Part of a small language model's weights.
Size: 24 layers, width 64, 2 heads of 32, MLP 128 SwiGLU, 1.02M parameters.
Architecture: RMSNorm before each block, no biases in attention or MLP.
Each number is 128 + 32 x the weight over its row's rms, rounded and kept within 0 to 255. Layers, rows and columns count from 0. The size above them is the row's rms in percent of the matrix's.

# layer 15 attention query, 64x64, rms 0.0859, rows 0-31, columns 0-63
size [122  67 100  74  87  82  91  97 101 114  86 105 100  84 105 117  96 111 108 118 104  94 112 122 105 110 113 113 110 102 117 103]
[[118 169 126 123 146 154  76  92 113 141 163 145 130 132 126 165  87 192 116 103 151 121 162 170 153  78 133  91 116 212 157 100 168 124  74 166  58 102 125 122 157 115  96 102 109 152 110 122 123 105 141 121 184 130  91 122 105 137  78 182 131 188 148 158]
 [137  72 129 113 151 116  83 137 189 114 140 124 135 152 139 140  72 150 120 113 134 151  92 100 134 116  92 161 132  71 142 104 206 163 126  61 160 181 123 143 153 126 154 121 171 130 139 119 156 176 125 150 157 142 140  97  90 118 175  51 123  53 156 135]
 [168 122 135 126 117  40 134 189 183  79 115 140 119 117 119  81 139 104 153 118  90 113  63 150  78 162 120 112 193 116  96 147 162 114 127 103 139 123 136  72  98 143 117  78 140 130 130 173 165 165 153 152  97 187 142 134 122 166 180 100 159 120 126 102]
 [139  43 178 148 141 129 131 162 157 155  94 176 118 118 150 114 136 104 169 123  69  88 123  99 138 172 136 146 110  76  87 111 135 141  78 129 147 129 142 113  99 110 148 148 104 150 115 134 121 136 134 108  81  64 135 113 175 134  62  90 114  30 147 138]
 [127 189 129  78 119 164 135  26 102  96 108  88 140 139 168 143 111 130 165 134 147  96 139 145 136  68  78 129 156 182 181 129  86 111 153 118  90 139 127 103 133 111 151  70  81 141 109 150 113  72 148 167 157 138  93 137 119 122 160 169 136 128  85 159]
 [137 172  76 106 103 140  86  84 102 158 124 180 129 146  81 145  75 154  99 121 116 139 164 128 141  84 100  70 143 185 155 104 152  78 129 164  95 115 129 108 153  85 130  97 107 145 148 154 146  79  84  75 181 150 131 119 108 115 105 123 119 186 125 199]
 [164 138  95 120 117 130  62  87 144 101  68 114 173 135  65 159  64 132 110 127  88 126 172 128 135  93 130  83 130 182 166 177 176 104 114 105  77  82 155  82 112  73 113 114  93 129 135 152 166  96 123 101 142 164 128  83 113  99  99 128 162 139 111 131]
 [135  92  97 100 185 183 124 119  91  76 156  95 152 161 145  93 136 209  91 158 151 136  92 163 189  93  72 102 126 118 135 135 110 203 140 152  85 120 115 137 162 103 122 106 115 133  86 107 106  99 140  98 160 119  97 148  70 175 115 116 123 161 112 149]
 [127 125  57 115 111  94 101 143  64 101 108  82  95 137 151 104 154 103 120 120 111 132  84  96 121 176  87  91  97  97 157 131 158  63 188  94 140 104  87 142  86 116 174 170 139  73 161  76 131 131 164  89 155 141 110 157  91 108 168 132 105  92 130 137]
 [151 113 134 172 144  51 161 138 106 110  85 108 169 130 127  70 144 134 101 155 129  88 112 171 136 187 153  96 186 124 124 165 155 170 117  95 110 120 101 135 120  82 142 198 104  71 134 143  91 106 116 127 108 126 152 110 151 132 113 132 115  27 117 163]
 [116 138 164 122 171  65 164 168 131  77  96 154 120 112 108 128 161 153  73 128 146 119 109 159 162 194 111 137 118 145 162 160 116 140 108 119 115 157 111 151 104  80 160 173 115 178 117  45 149 135  76 132 170 142 136  56  75 120 147 110  86 164 140 126]
 [113 116 170 146 129  82  93 169 242 127 115 158 141  97 193 133 140 104 155 149 132  84 101 130 102 188 119 141 114  77 123  94 144 127  91  72 127 141 136 124 112 158 138 177 107 143 166 138 139 153 172 151 104 130 156 138 154 136 185  99 147  72 154  97]
 [144 123 109 122 147 201  80  88  82 121 104 102 118 157  97 130  87 216 109 118 128 149 177 142 180  84 100  92 141 170 123 132 117 125 129 139 100 158 117 109 128 124 117  97 181 160  82 117 141 143  68  84 194 105 104 103 110 125 114 141 136 192 155 161]
 [130 130 120 114  90 151  71 145 111  96 127 148 135 107 155 142  94 113  99 175 106 115 116 126 144 204 107 104 140  95  94  78 157 131  62 137 140 172 145 115 126 155 141 145 160 111 136 196 179 181 156 125  84 129  97 178 135 132  85  72 148 117 177  58]
 [142  63 207 135 119  75 131 103 130 155 122  72 112 120 187  79 148 127 178 102 161 163 149 124  82 144 154 108 117 139 118 133  89 107 118 155 134 127 142 136  68 179 141  93 101 181 151 119 100 166 118 177 154 154 131  97 202  96 162 109 105 129  99 138]
 [133 132 194  69  68  89 134 151 114 122  90 138 155 151 124 109  53  52 132 154 123 126  75 165 130 150  89 137 129 101 157  88  84 118 101 117 135 112 107  93  70 135 135 130 137 141 146 101 170 116 177 175 110 184 103 104  94  92 109 111 117 134 140  75]
 [ 91 159  98 128 127 171 112 133 136 191 147 142 194 143  90  90 115 104 176 138  93 122 173 124 161  72 155 130 179 190 152  93 143 171 186 109 117 132 102 151 113 149 138  69 143 169 158  81 128 143 180 128 113 117 105 187 136 122  91 117  86 109 120  96]
 [149 133 118 154 131 118 106 154 120 155  85 125 136  49 138 110 156 107 206 126 153 101 175 155  98  72  84 175 100 112 120 134  53 140  99 120 121 129 101 109 138 132 126 131  82 128 189 151 173 108 157 162 108  97 135 131 154 140  85 105 164  64 107  69]
 [ 82 146 142 229 125 121 117 109 127  69 169  99 148 112  11 151 138 118  86 118  92 109 155 105 114 105  88 102 141 129  91 148 152 116 105 125 127 131 132 131 126  98 117 155 145 128 143 103 123 115 134 131  98 158  92 205  94 116 167 190 118 126 159 143]
 [124 149 102  81  76 139  87 100 155 208 162 116 174  56  71 159 107 118  85 145 145 117 108 137  80 131 128 150 119 149 111 112 109  87  97  84  71  93  96 132 116 142 108 184 157 106 132 134 110 136 122  78 115 130  95 169  82 128 137  66 108 123 122 168]
 [156  97 179 141 122  76  74 141 190 151  79 160 195 109 128 113 133 170  84 159  97 150 152 146 109 150 128 162 113 116 174 201 142 154 152 152 125 156 121 128 116  65 127 155 152 154 124 145  83 137 104 127  99 134  81 100 153 102  79  56 102 125 135 130]
 [151 165 133 214 172 111 163 161 103 132 133  90 145 158 125 157 115  83 153 159 167 197 135 155 153 134 122 103 107 174 131 152 183 112  84 145 128 173 114 182  87  96  91 185 104 163 112 162 153 157 129 145 120 110 108 169 104  88 117 104 130  91 124  78]
 [120  77 114 178 153 105 172 123 203 106 124 138 138 127 152 124 125 145 122 157 171 102 151 115  99 124 127  64 134 108 105 170 126 129  76 116 106 139 114  88 144 152 121  89 170  60 147  74 105 127 163 110 124 169 117 164 151 186 142  97 127 195 164  59]
 [ 60  88  77 156 126 134 143 172 131  93  66 125 111 104 153 112 108 150 144 169 171 148  58 126 144 122 154 142 163  95 157 112  89 145 157 111 124 144 180 130  90 118 135 159  95 114 138 140 142 160  96 213  93 108 133 153 148 167 189  71 105 158 106 123]
 [123  54 121 148  76 169 194 126 159 113 144  82 137 160 112 146 127 126 130  80 166 136 146 152 145  89 150  78 130 119 151 108 118 103 152 158 181 125 100  94 160 125 140 142 164 141 153 100 124 124  64 148 155  94 171  45 102  97 146 108  66 162 112  98]
 [117 118 147  96 108  90 165 121 143 126 103 158 108 127 162 165  60 103 109 112 119 130 225 144 120 111 103 115 165 168 189 180 133  84 146  68 112 170 105  94 141 101 137 148 131  98 102 127 146 125 143 126 201 127 101 169 116 189 112 168  78 115 109 121]
 [146  77 168 170 105 116 105 123 150 157 142 128 136 106  89  67 104 104 132 134 112  91 107 130 124 204 134  84 131  99 126  97  81 118 103 145 161 117 164 107 107 189 143 121 125  88 145 128 116 176 181 145 108 162  75 111 112  68  66 171 123 125 129  53]
 [194 157  59 132 172 161 111 145 139 164 134  74 107 146 114 152 111 102  75  97  58  98 169 143 175  96 168 133 136 193 139 162  88 118  85 171 141 169 114 157 125 187 133 137 154 114  92 135  87 139 162 119 144 153 161 119 138 114 127 150  93  94 132 153]
 [ 87 158 109 119 156 112 114 181 169 143 128 118 113 155 121 165 117 132 134 119 178  98 172 101 111 197 141 159 162 144  95 157 102 158 129 194 158 133 126 104 131 147 101  79 101 176 185  78 156 124 204 112 119 166 120 123 158 106 130 131 111 161  51 167]
 [ 82 119 123 133 117 180  95 146 142  92  99 141  56 157 156  86 107  46 146 153  97 194 140  56 159 148 102 126 161 134  76 124 124 125 113 154 148 131 132 129 155 128  88  85 148  79 107 147 140 132  71  80 111 155 145 115 138 110 120  94 124  72 176 125]
 [106 139 194  91  90 113 144 138 138 159 128  66 119 131 101 127 140 135 162 184 107 133 185  98  87 130 142  86 134  87  88 111 114 125 191 107 155 107 140 164 155 164 139 148 136 154 136 105 139 192  81 111 151 171 167 201  84 106  94  97  91 140 144 174]
 [154  77 146 150 141 190 157 135 125 159  86 113 163 117 136 131 146 121 113 125 105 132 132 137 137 125 103 149 113 210  70 100  99 160 139 158  81  90 120 162 148  88 176 137 129  71  59 143  98 108 153 177 161 195 184 112 138  95 162 159 147 159 125 130]]
# layer 15 attention key, 64x64, rms 0.097, rows 0-31, columns 0-63
size [104  94  99  99  87  89  92  96  98 121 118  93  85 115 102 116 102 100  97 102  96  97 105 124  99 107  99 102 105 103 110  94]
[[ 99 138 134 149 144 182 137  95 122 137 134 132 124 123 135 107  69  39 133 115 133  93  60 126 163 142 109 130  99 124 111 159  67 106  87 135 150 126 159 125 132 164  59 123 138  86 124 136 125 105  69 106  98  60  95 145 143 159  94 188 128 173 141 179]
 [ 92 158 168 142 160 127  94  73  93 165 104 162  83  89 109 164  95 110 155 118 140  93 115 137 193 110  93 101 113 167 124 117 103 143 114 107 140 160 154 124 116 138  81  69 193 152  84 117 105 124 122 129 163 138  98 157 100  82 134 195 136 205 153 154]
 [144 145 162  83 174  59 105 168 132 151 137  99 140 101 184 124 149 130  67 127  95 140 130 185 161 138 157 141 144 134 138 127 206 108 139  73 122 166 118 139 114 171 104  76 115 165 129 152  70 129 159 131 123 168 130 158 148 131 150  62  57 131 117 122]
 [188 148 189 146 101 117 164 113 124 135 141 140 102 151 130 152 169 149 169 142 166 154 150  99  75 135 127 199 170 205 109 132 177  77 156 133 145 133  77  99 119 160 104 116 144 111 167 131 164 163 153 126 149 177  84 141 107 131 197 102 105  99 100 124]
 [140  88 105 129  98 154 179 104 193 149  93 147 176 123 138 127  86 127  67 136 154 124 118 132 149 138 139 119 121  92 147 163 132 112 131  56 102 146 182 163 154 140  81 138 123 123  96  77 103  95 131 135  86  90 129 189 178  90 107 199  85  95 162 116]
 [105  83 122 127 132 197  90  84  96  87 142 152  73 163  91 136  84  92 103 122 105 103 122 124 132 103 172 114 132 129 175 127  82 104 110 176 112 140 144 100 119 125 164 151 191 141 158 145  69  74  63 142 132 145 146  78  83 147 123 171 147 179 149 116]
 [118 184 116  65 141 177 138  57  92 155 103 162  70 111 164 112  89 147 149 204 151 102  97  94 111 152  81 110 132  82 155 104 108  83 140 158  69 161 164 101 120 132 131 141 113 117 119 163 104  78 124 135  99 125 139 131 163 167 159 159 161 148 156 136]
 [171 115  61  94  93 137 126 121 148 143  93 198 118 111  71 154  99 135  50 145 109 109 131 121 116 164 110  62 162 126 105 140 139 145 114  85  94 111 143 119 170 154 104  83 138  94  94  79 143 159 139 106 144  84 165 198 121 132 103 150 148 104 109 178]
 [ 87 151 140 137 199 118  91 179  85 167 165 144 160  76 106 183 173 166  92 144  93 153 116 151 101 126 129 114 131 104 137  91 121  83 103 134  92 121 150 116  82  89 128 163 116 150 137  56 105 147 179 160 134 175 106 144 112 199 106  96  91 122 123 120]
 [143  96  75 119 113 121  80 149 161 100 169 178 114  85 190 103 167 127 106 128 122 105 194 108  82 128 116 144 164  69 146  74 145 115 135 137 127 137 115  87 149 128 146  53  90 137 178 148 132 212  94 119 116 103 118 129 151 135 148 108 125 116 100 185]
 [142 114 147 116 106  82 144 184  85 180 149 138 106 126 137 177 184  93 128  93 158 140 126 152 153 117 113 169 177 112  76  65 197 124 152 130 173  95  64 122 107 171 115 106 158 146 168 115 163 134 205 139 158 161 105 109 132 142 117  95 102 134 146 117]
 [101 134 165 130 129  53 145 132  90 153  82  55 129 121 110 170 177 137 158 163 133 186 138 187 125 111 140 139 135 202 111 154 119 149 150 116 130 162 115 129  61 172  84 186 155 176 103 150 180 150 118 162 120 164 130 106 144 116 115 127 118 130  88 115]
 [109 118  74 145 106 140 116  45  99 123 151 137 117 180 105  44  68 146  82 134 148 100 141 182 139 131 112 124 105 110 160 141  75 167 123 106 122 152 157  98 128 145 151 144 153  98  86 141  93 143  70 127 116 109 130 112 125 102 180 166 186  75 146 162]
 [113 164 205 111 109  84  95 159 137 142 149 120 133 153 137 148 176 174 155 181 116 158 116 157 123 125 117 156 137 158 127  94 122 190 152 132 151  95  93 141  93 179  95 120 148 139 179  81  94 153 176 129 129 187  81 137 152  84 129  64 112 139  66 130]
 [113 121 188 178 110 118 100 115 106 141 114 120 164 141  68 130  94  80 155 115 131 111 112 213  98 110 168 155 114 115 124 118 127 161  74 137 124 140 115  92 102 132 123 124 178 108 148 132 112 222 191 151 127 140 128 105 186  99  89  97  96  65 128 124]
 [121 169 106 111 177 124  97  78  98 133 137 162  93 140 124 107  70 105 122 157  76 141 119 107 195 126 106  71 157  88  43 122  65 111 156 105 119 131 142  92 125 140 141 111 123 123 133  93  85  83 133 116 174  82 134 123 146 158 113 193 152 188 134 123]
 [141  92 193 132 133  91  85 153 132 128  84  43 133  79 155 110 141 174 166 158 110 199 106 146 135 148 135  57 118 178 175  55 102 113 131 136 144 105  93 135 130 162 147 164 114 180 147 126 141 146 169 137  82  96 123 138 143 132 115 103 137 123 154 151]
 [120  98  91 157  79 115 163 123 144 148 106 171 117  99  98 111 114 112 115 117 153  94 136 111 120  60  57  98 138 159 165 135 100 127 138 164 143 106 113 130 171 195  79 115 122 131 101 148  77  70 101  66 131 124 152 169  95 159  64 167 158 145 148 173]
 [ 97 113 116  98 164 143 170 153  74 100 100 136 115 133 148 131 174 198 161 123  94 114 139 149 132 129 121 161 152 101 149  71 135  46 144 220 104 137 125 105  97 143 115 118 145 171 128 119 124  85 149 146  86 159 102 111 124 127 144 116 107  91  70  54]
 [105 134 146 116 116 158 100 153 111 119 213 122 166 154 137 122 145 147 171 168 155 116 110 154  74 121  68 103 148 118  83 180 144 150 148 197 113 127 140 117 125 134 221 167 130 107 124 175  69  95 101 143 115  59 115  99 104 132  97 106 120 140 156 137]
 [ 99  84  70  86  79 127  69  92 119 162 121 143  83 154 150 113  61 149 153 121 137 117 196 125 162 156  92 208 159 170 117 123 153 102  82 129 133 164 172 114 124 113 170 102 159  81 104 172 113 167 151 102 155 102 123 108 137 114  91 134 141 136 101 141]
 [ 49 117  82 118 122 177 148 125 122 135 125 143  72 137 102  60  99 109 127 104  94 151 106  68 142 147  96 139 122  91 153 141  65 145 135 145 169 119 127 133 104 113  91 128  85 140 137  67 106 107 214 129 100 117 107 171  90 153 120 189 167 102 134 133]
 [169 175 145 110 139 151 158 118 149 138 210 119 131 115 126 103 106 212  87 125 155 140 155 139 135 154  66 110 150 173 120 166  92 100 106 117 146 145 157 141 112 164 105  66 143 110  58 149 132 130 156 130 105 132 196 123 134 135 167 104 155  64 122  81]
 [129 143 112 161 138 165 119 104 138 124 141 166 127 201 129  72  78 160 116 105 138 108  63  91 164 119 151  97 124 111 180 152 130 164 143 104 116 113 148 172 206 127 126 144 180 108  73  44  96 115 116 170 119 157 122 131 122 172 154 182 138 123 124 158]
 [162 133 156 120  97 154 117 131 140 148 125 148 202 116 132 134  92  74 131  65 138 109  91 152 120 163 128 108 201  64 141 112 118 129  93 103 171  95 142 156 136 101 137 107 116 239 143  82 126 157 117 110 108 124 154 115 141 156 103 124 135  53 111  99]
 [128 108 123 131 158  76  83 131  83 148 140 136 116 111 195 146 133 142 128 123 163 157 135 148 157  82 136 173 166 184 136 138 113 142 162 112 151 171 129  91 151 109 143 100  58 159 105 108  60 102 165 153 121 110 177 129 150 101 179 143 111  72 212 113]
 [122 128  72 127 164 168 134  47 102 152 153 127  97  83 121 115 104 149 110 140 156 155 131 145  97 139 101  74  90  81  63 113 138 136  74 137 122 128 116 176  99 180 147  69 118 159 189 123 130  85  84 118 149  89 117 107 185 115 147 100 110 117 173 143]
 [ 94 113 120 167  65 116 115 171 149  95 124  90 110 159  89 161 150 127 148 132 116 165 169 111 112 135 102 118 107 117  92 147 140 160 124 147  88 144  86 209 130  86 111 104  68 163 151 165  83 130 145 126 121 154  95  86 193  61 178 150 153  87 126  93]
 [105 117 169 150 149 142  79 135 164 127 133  91  90 148 107 169  52 122  91 141  74  87  92 109 124 161 131 107 116 160 136 147  90  93  69 156  78 134  79 118 135 128  15 144 128 146 103 126 157  86 128 165  98 112 139  96 164 131 151 122 157 114 146 154]
 [150 175 150 169 160 164  83 125 132 140 138 102 129  92 135 129 143 123 134 111  71 147 176  97 169 131  99 132 149 151 184 153 131 138 194 135  43 101 106 144 176 138 126 104 119 139 130 106 190 156 141  59 174 179  63 158 126 124 153 136 111 105 106  96]
 [ 96 105 131  86  84 197  96 133  84 137 161  58 132 122 139 137 137  81  92  94 133 113 129 168 133 134 150  70  90 109 170 112 107 132 154 169  91  98 173  49 137 156 170 106 137 149  97  85 123 112  80 107  95  71 108 134 103 106 141 145 149  96  94 127]
 [157 179  81 143  61  98 123 165 138 103  98 128 116 125 126 167 125 138 164 107 105 181 111 154 151  96 147 132 131  69 177 203 118 140  39 159 181 142 157 181 143 140 157 115 161  99 122 111 142 140 137 108 164 102 107 131 175 161 145 170 107 136 116  91]]
# layer 15 attention value, 64x64, rms 0.0897, rows 0-20, columns 0-63
size [ 96 110  94 117 108  96  95  88 100 103  97  97  97  94 102  96  98 106  96  98  98]
[[131 107 127 174  96 142 107 160  76 156 234 124 129  99 103  95 138 124 120 182 125 104  76 127 158 121  98 148 144 148 114  90 153 167  59 137  66  99 124 127  93 113 126  87 100 153  69 153 166  90 135 135 181  98 111 110 113 118 132 177 113  88 119 122]
 [116  96 176 161 115 113  97 114 170 120 110 113 132 133 108 148 132 112 102 150 155  95 205 173 162 112 146 154 157 128 150  92  88 127  82  68 125  82 126 172 132 104 101  97 192  71 114 143  88  91 153 127 127 129 198 139 125  64  99  70 140 154 137 153]
 [105  91 116 151  19 101 140 128 153 182 151 131 147  99 163 131 124 113  53 106  98  80 161 132 123 124 113  92 166 153 184 149 123  97 156  87 129 134 110  93 103 100  95 116 136 108 115 180 199 110  99 109 122  63 128 155  99 113 129 127  84 127 146 130]
 [ 96 159 116 127 106  77 165  99 155 116 127 105 107 149 142  95  99 112  93 133 133  81 172  75  49 141 166 132  95 110 176 128  86 100  92 142 165 147  91  61 137 184 139 103 138 152 144 120 134 175 185  80 148 134 123  79 114 128 137 152 137  97 144  62]
 [157 106 173 126 153 194 121 124 166 112 101 145 167 159 106 143 149 131 147 180 119 159 107  93 122 179 123  70  85 117 187 106 136 107  82 118 147 164 133 111  91 142 182 129 126 133  65 168 141 148  79 176 147 122 153  75 119 110 138  49 131 124 101  84]
 [102 157 110  86 120 105 106 138 162 157  69 164 148 129 152 109 189 150 105 125  67 149  84  86 184 157 171 107 136 145 131 148 134  90 128 185 140  99 163 172 144 132  66 171  84 146 135  73 118  80 138  58 120 149 101 144 158 136 126 162 143  96 136 145]
 [133 175 144 109  99 154 173 103 199 166 142 163 110 135 105 120 119 163 181 129  74 186  97 150 116 132 142 131 102 147  57 170 167 185 132 115  99 161 128 126  84  83 113  68 118 126 123 163 109 184 106 104 106 135 114 199 146 123 130 122  90 116 124  92]
 [110  93  88 185 108 154  93 154 149 118 159 143 109 118 118 113 140 170 141  80 102  80  94 116 148 160 122 134 107 113 107  84 150  36  75  67 120 126 119 153 131 130 104 131  90 143 182 161 113 148 165 106 207  96 141 128 175 129  82 124 172 153 102 110]
 [ 98 126 174 146 132  86 157 154 140 155 148 134 148 135 134  92 119 143 117  98 202 160 165 152 152 176 176 125  94 179 102 159 123 138  71 133 141 151 146 153 126 159  92  67 130 146  81 110  99 121 149 180  48 149 128  83 117 198  93 133 140 154 129  86]
 [ 95 103 120 113 188 118 166 136  96 120  80 119 148 131  94  86  84 100 116 121 113 182 130 114 121 117  95 113 153 113 192  79 187  77  71 114  88  96 150 122 107  96 142 142 175 141 115 162 156  84 184 153 128 176  94 174 154 146 151 113 179 108 156 105]
 [122  93 181 165 135 146 172 114 142 190 153 147 193 129 117 109 140 132 139 122 126  97 123  80 159 123 156  53 108  70 164 120 113 155 153 116 102 125 121 123 155 159 135 172  93  53 174 123 188  80 123 118  98 104  66 121  79 118 134 119 110 132  96 162]
 [ 72  78 123 123 137 131 100 152  93 101 116 138 140 156 158  84 108 144 100  85  88 141 147  98 114 166  87  71 116  70 119 147 112  84 155 137 160 146 144 211 120 161  89 176 157 186 174 106 169 127 118 128 152 105 201 120 158 138 100 132 107  90 144 118]
 [134 183 115 143 148 114 137 107 120 140  91 101 120  77 129 150 175 113  79 166  55  92  94 168 169 119 163 108 182 169 201  98  94 139  52 110 172  99 168 118 133  94 150 127 146  87 133 141 160 111 166 182 146  97 157 141 104 111 115 141 113 136 144 139]
 [165 203  85 117 109 136 137 169 126 116 185 188 138 155 146 123 150 139  76 115 139 191 136 102 122 131 135 105 129 120 120 163 155  92 131 139 189  98  98 117 165 141 182 126 178 110 113  93 105 147 120 110  53 165 110 182 160 128 112 101 171 113 138 190]
 [148 144 138 119  67 125 115 119  75 148 165 176 148 105 101  79 102 116 129 125  98 120 154 165 175 162 102 169  70 165  93 132  91 109 128 156 146 113 138  92 150 156  80 211 155  76 153 125 173  91 148 114 156 113 149 140 191 162 155 108 135 148  90 166]
 [116 123 186  73 164  98 105  96  99 153 145 128 128 111 135 135 115 108 101  73  86 129 154  99  80 103 153 171 104 110 126 128 106 106  92 137 163 129 138 132 135 146 141  76  65 138 119  69  81 158 110 165  98  27 149 150 185 159 160 116 111  86 111 119]
 [153 154  95 117 161 117  83  79 187  82 166 161 141 102 124 161 119 135 210 126 114 149  95 172 100  82 116  86 137 168 142 106 106 123 169 118  79 107 145 100 152 122 126 151 114 112 140  77 120 168 103  74 144 111 148 160 133  43 128 121  87  93 165 111]
 [ 80  91 106 147  96  97  90 132 142 145 151 106 129  75  68 128 128 146 134 167 129 191 113  99 167 154 162 157 144 100 122 135  81 118 170 113 110  62 142 172 147 138 154 116 178 110 134  43 109 155 166 103 146 117 108  93 174 113 170 189 120 121 122  86]
 [141 124 174 130 119 108 158 115 108 134 139 112 153 151 109 208 112 122 124 127  77 132 249 103 190  81 136 131 132 102 152 130 118 141 111 169 174 105 136 122 135 105 108 104 186 135  88 118 133 194 132  80 126 136 107  99 155 138 144 176 138  78 106 163]
 [115 167  95 196 128 153  53 142 116 175 112 135 147 167 100 155 168 102 154 101 108 116 110 123 128 145 172 153 120 132 125 108 189  54 138 180 120 139 129 188 125 148 138  99 109 146 137 140  64 109 114  70 141  65  84 136 101 106 120 139  84 123 163 157]
 [161 110 146 205 145  73 121 112 151 119 104 149 133 123 119 153 124 150 153 145 162 138 193 155 100 138  70 163 137 124 145 142 134 215  99 119 151  84  92 166 132 122 101 105 153 132 130 153 131 152 140 128  98  26  88 140 120 104 148 174 135 184  90 148]]
# layer 15 attention output (transposed), 64x64, rms 0.195, rows 0-19, columns 0-63
size [101 104  92 111 110  93 104  86 104 108 102  98  89  99 106  94 102 101  97 101]
[[127 122  81 132 114 126 137 168 138  63  87 123 153 121 164 157  88  85 115 102  83 122 112 160 123  99 179  94 142 148 104 142 184 102 152  92 185 134 154 155 165  74 143 170 145 110  99 114 138 164 135 141 126 144 115  97 150 163 209 145  76 158 105 197]
 [191 135 108 146  96 137 166 209 106 121 136 125 139 156 110 155 146 101 147  83 131 200 139 154  94 180 115 129 148 113 135 118 103  81 105  75  96 167 130 119 133 101 130 159 103 108 136 128 137  88 215  95 129 141 138 144 104  63 175 167 153  72 124 127]
 [152 141 107 115 173  92 113 151 122  90  86 128 100 186  87 130 131  75 133 148 138 154  74 194 134 135 171 116 126 107  64  60 151 144 143 140  84 105 120 187 142 165 103 116 133  83 185 100 161 154 155  99 193 139 140 139 139  95 162 121  84 146 140 126]
 [124  76 173 108 131 156 140  95 138 181 148 156 122 142 107 114 123 104  84 120 140 137 181 188 175 153 109  90 164  95 107 103 121 123 213  98 116  99 154 133 106 115  68 140 139 147 168 122 108 142 113 152  85 142 150 110 118 195 132 142 199 139 150  59]
 [ 86 138  86 144 108 134  99 160  71 117 132 138 128 124 186 157 124 134 201 105 144  59 142 179 138  86  96 136 153 164 127 133  74  97 177 111 109 131 142  94 147 147  90  96 100 152 195 192 138 100 129 165 132 145 105  98 113 110  87 169 116 145 106 181]
 [144 140 136 122 119  70 104 112 195 118 141 127 154 135 132 149 130 148 174 118 147 120 154 114  91 162 133 109 109 138  77 112 172 128 139 143 167 125 169 112  96  89 156 139 142 157 211  78  93 102  94  99 178  41  83  94 106 182 128  61 144 131 126 132]
 [137  89 168  94 134 133 120 184  71 104 131 186 110 165 118 130 215 110 133 142 186  99 144 107 139  89 150 174 137 137 122 168  99 141 113 140 131 176  91 158 152 163 196 131 145 187 152 131 174 132  93 160 153  98 107 107 113 156  97 158 131 154 182 124]
 [135 168 176 145  82  86 114 112 123  92 156 133 123 123  98 160 140  94  86 134 132 128 102 151 145 100 114 124 164 133 179 126 114 102 154 191 135 105 211 176  93  82 151 141 131  86 142  71  98 113 151 146  96 128 143 129 125 149 165 157  26  84 148 133]
 [ 89 134 133 115 122 158 157 146 183 134 119 111  91 183 140 123 139  71 131 160 112 146 163  58 151  95 103 145 168  43 115  84  97  63 142 112 133 118 125  71 177 117 131 117 124 127 181 123 148 108  80 112 174 138 134 170  78 176 168 137 156 132 118 135]
 [176 163 143 134  37 117 101 116 134 150 151 127 114  87 184  89 113  79 123 116 147 128 199 192  94 148 114  94 105 135 120 133 129 155 132 130 111 138 159 132 180 176 172 148  99 107  92 147  92 164  86 101 140  95 158 149  60 141 119 151 102 177 107 137]
 [166 190  94 128 105 116 130  99 140 132  66 129 160 132 120 126 106 120  87 155  93 111  97 152 118 131  97 134 150 135 114 105 132  29 130 105 119 154  72 148  71 165 145  99  87 115 129 178 102 153 182 122 189 129 132 127 177 151  95 137 184 117 163 179]
 [142 140 120  76 119  83  98 109 166 137 112 123 148  77 156 145 136 112 106 120 100  89  86 141 132 112 143 142 127 117 163 125 178 137 142 201  59 100 117 125 151 102  95  80 186  78 142  87  90  48 159 111 102  86 136 182 122 110 106 145 145 163  80 108]
 [158 138 140 160  93 147 143 193 110 138 200 124 142 167 113  84  78 148 150  98 161  85 207 157 149 182 134  63 119 135 115 108 179 125 144 150 123 136 151 137  97 122  97 171 161 142 124 126 151 153 167  67 159 144  72 139 152 106 154 136  83 145 108 158]
 [164  91 102  96 101  96  90  41  97  89 152 141  88 122 115 133  67 135 185 127 121 108 121  99 160 104 115 147 113 125 189 127 133 110  62  77 134 150 174 171  93 153  93 138 113 127 149 140 129 145 105  83 135 123 111 166  59 100 109 115 136 107 172  83]
 [117 108 135 139 138 121 128 104 197 102 163 104 116 123 105 179 124 131 153  87  89 133 121 136  81 101 163  81 198 102 122 118 135 149 100 102 136 144 108 172  77 108 153  85 114 153 109  94 118 145 199 135 132 175 162 164  88 181  58 181 141 160 166 142]
 [121 133  97 118 147 117 118 139 125  69 187  80 180 145 174 115 188  85  79 143 128 120 127 114 120  99  69  73 122  90 135 149 127 212  94 135 122 118 105 123  93  86 122 136 161 150 204 167 175 140 120 146  88 122 158 140  98 156 115 142 165 140 112  93]
 [119 138 100 193  92 138 126 159 124 134  72 103 121 135 102 176 150 187  75 140 163 118 148 157  73 121 160 146 153 166 112 188 125 173 120 114 120 217 105 113  86 137  82 102 145 135 119 149 131  73  97 142  84 113 134  77 160 115 118 152 154 129 154  79]
 [151  94 113 130  85  78 186 112 193 127 143 197 140 135 129 111 157 196  63 128 146 157 140 103  91 165 121 128 119 155 156 139 136 140 123 130 123  87 112 157 117 115 135 129  92 121 123 152 137  94 154 127 151 158  65  83  18 170 158 128 148 121 126 131]
 [125  97  96 154 159 130 126 205 126 115 138 143 134  66  75 111  81 131 109 163 172 139  97 165 140 161 143 136 100  74 160 144 179 141 127 106 116 115 151  84 120 174 152 133  92 185 167 121 178 122 140 176 145 109 111 170  56 180 113 142 172 130  98 124]
 [ 93  95 139 129 151  24 139  96 117  88 149 180 110  87 183 120 151 121 121 109 147  85 110 104 146 132 131 107  79  90  88 126  99 100  96  68 138 153 149  90  56 103 104 138 133 101 110 147 114  79 143 128 150  78 107 143 181 138 165 104  99  98 151 141]]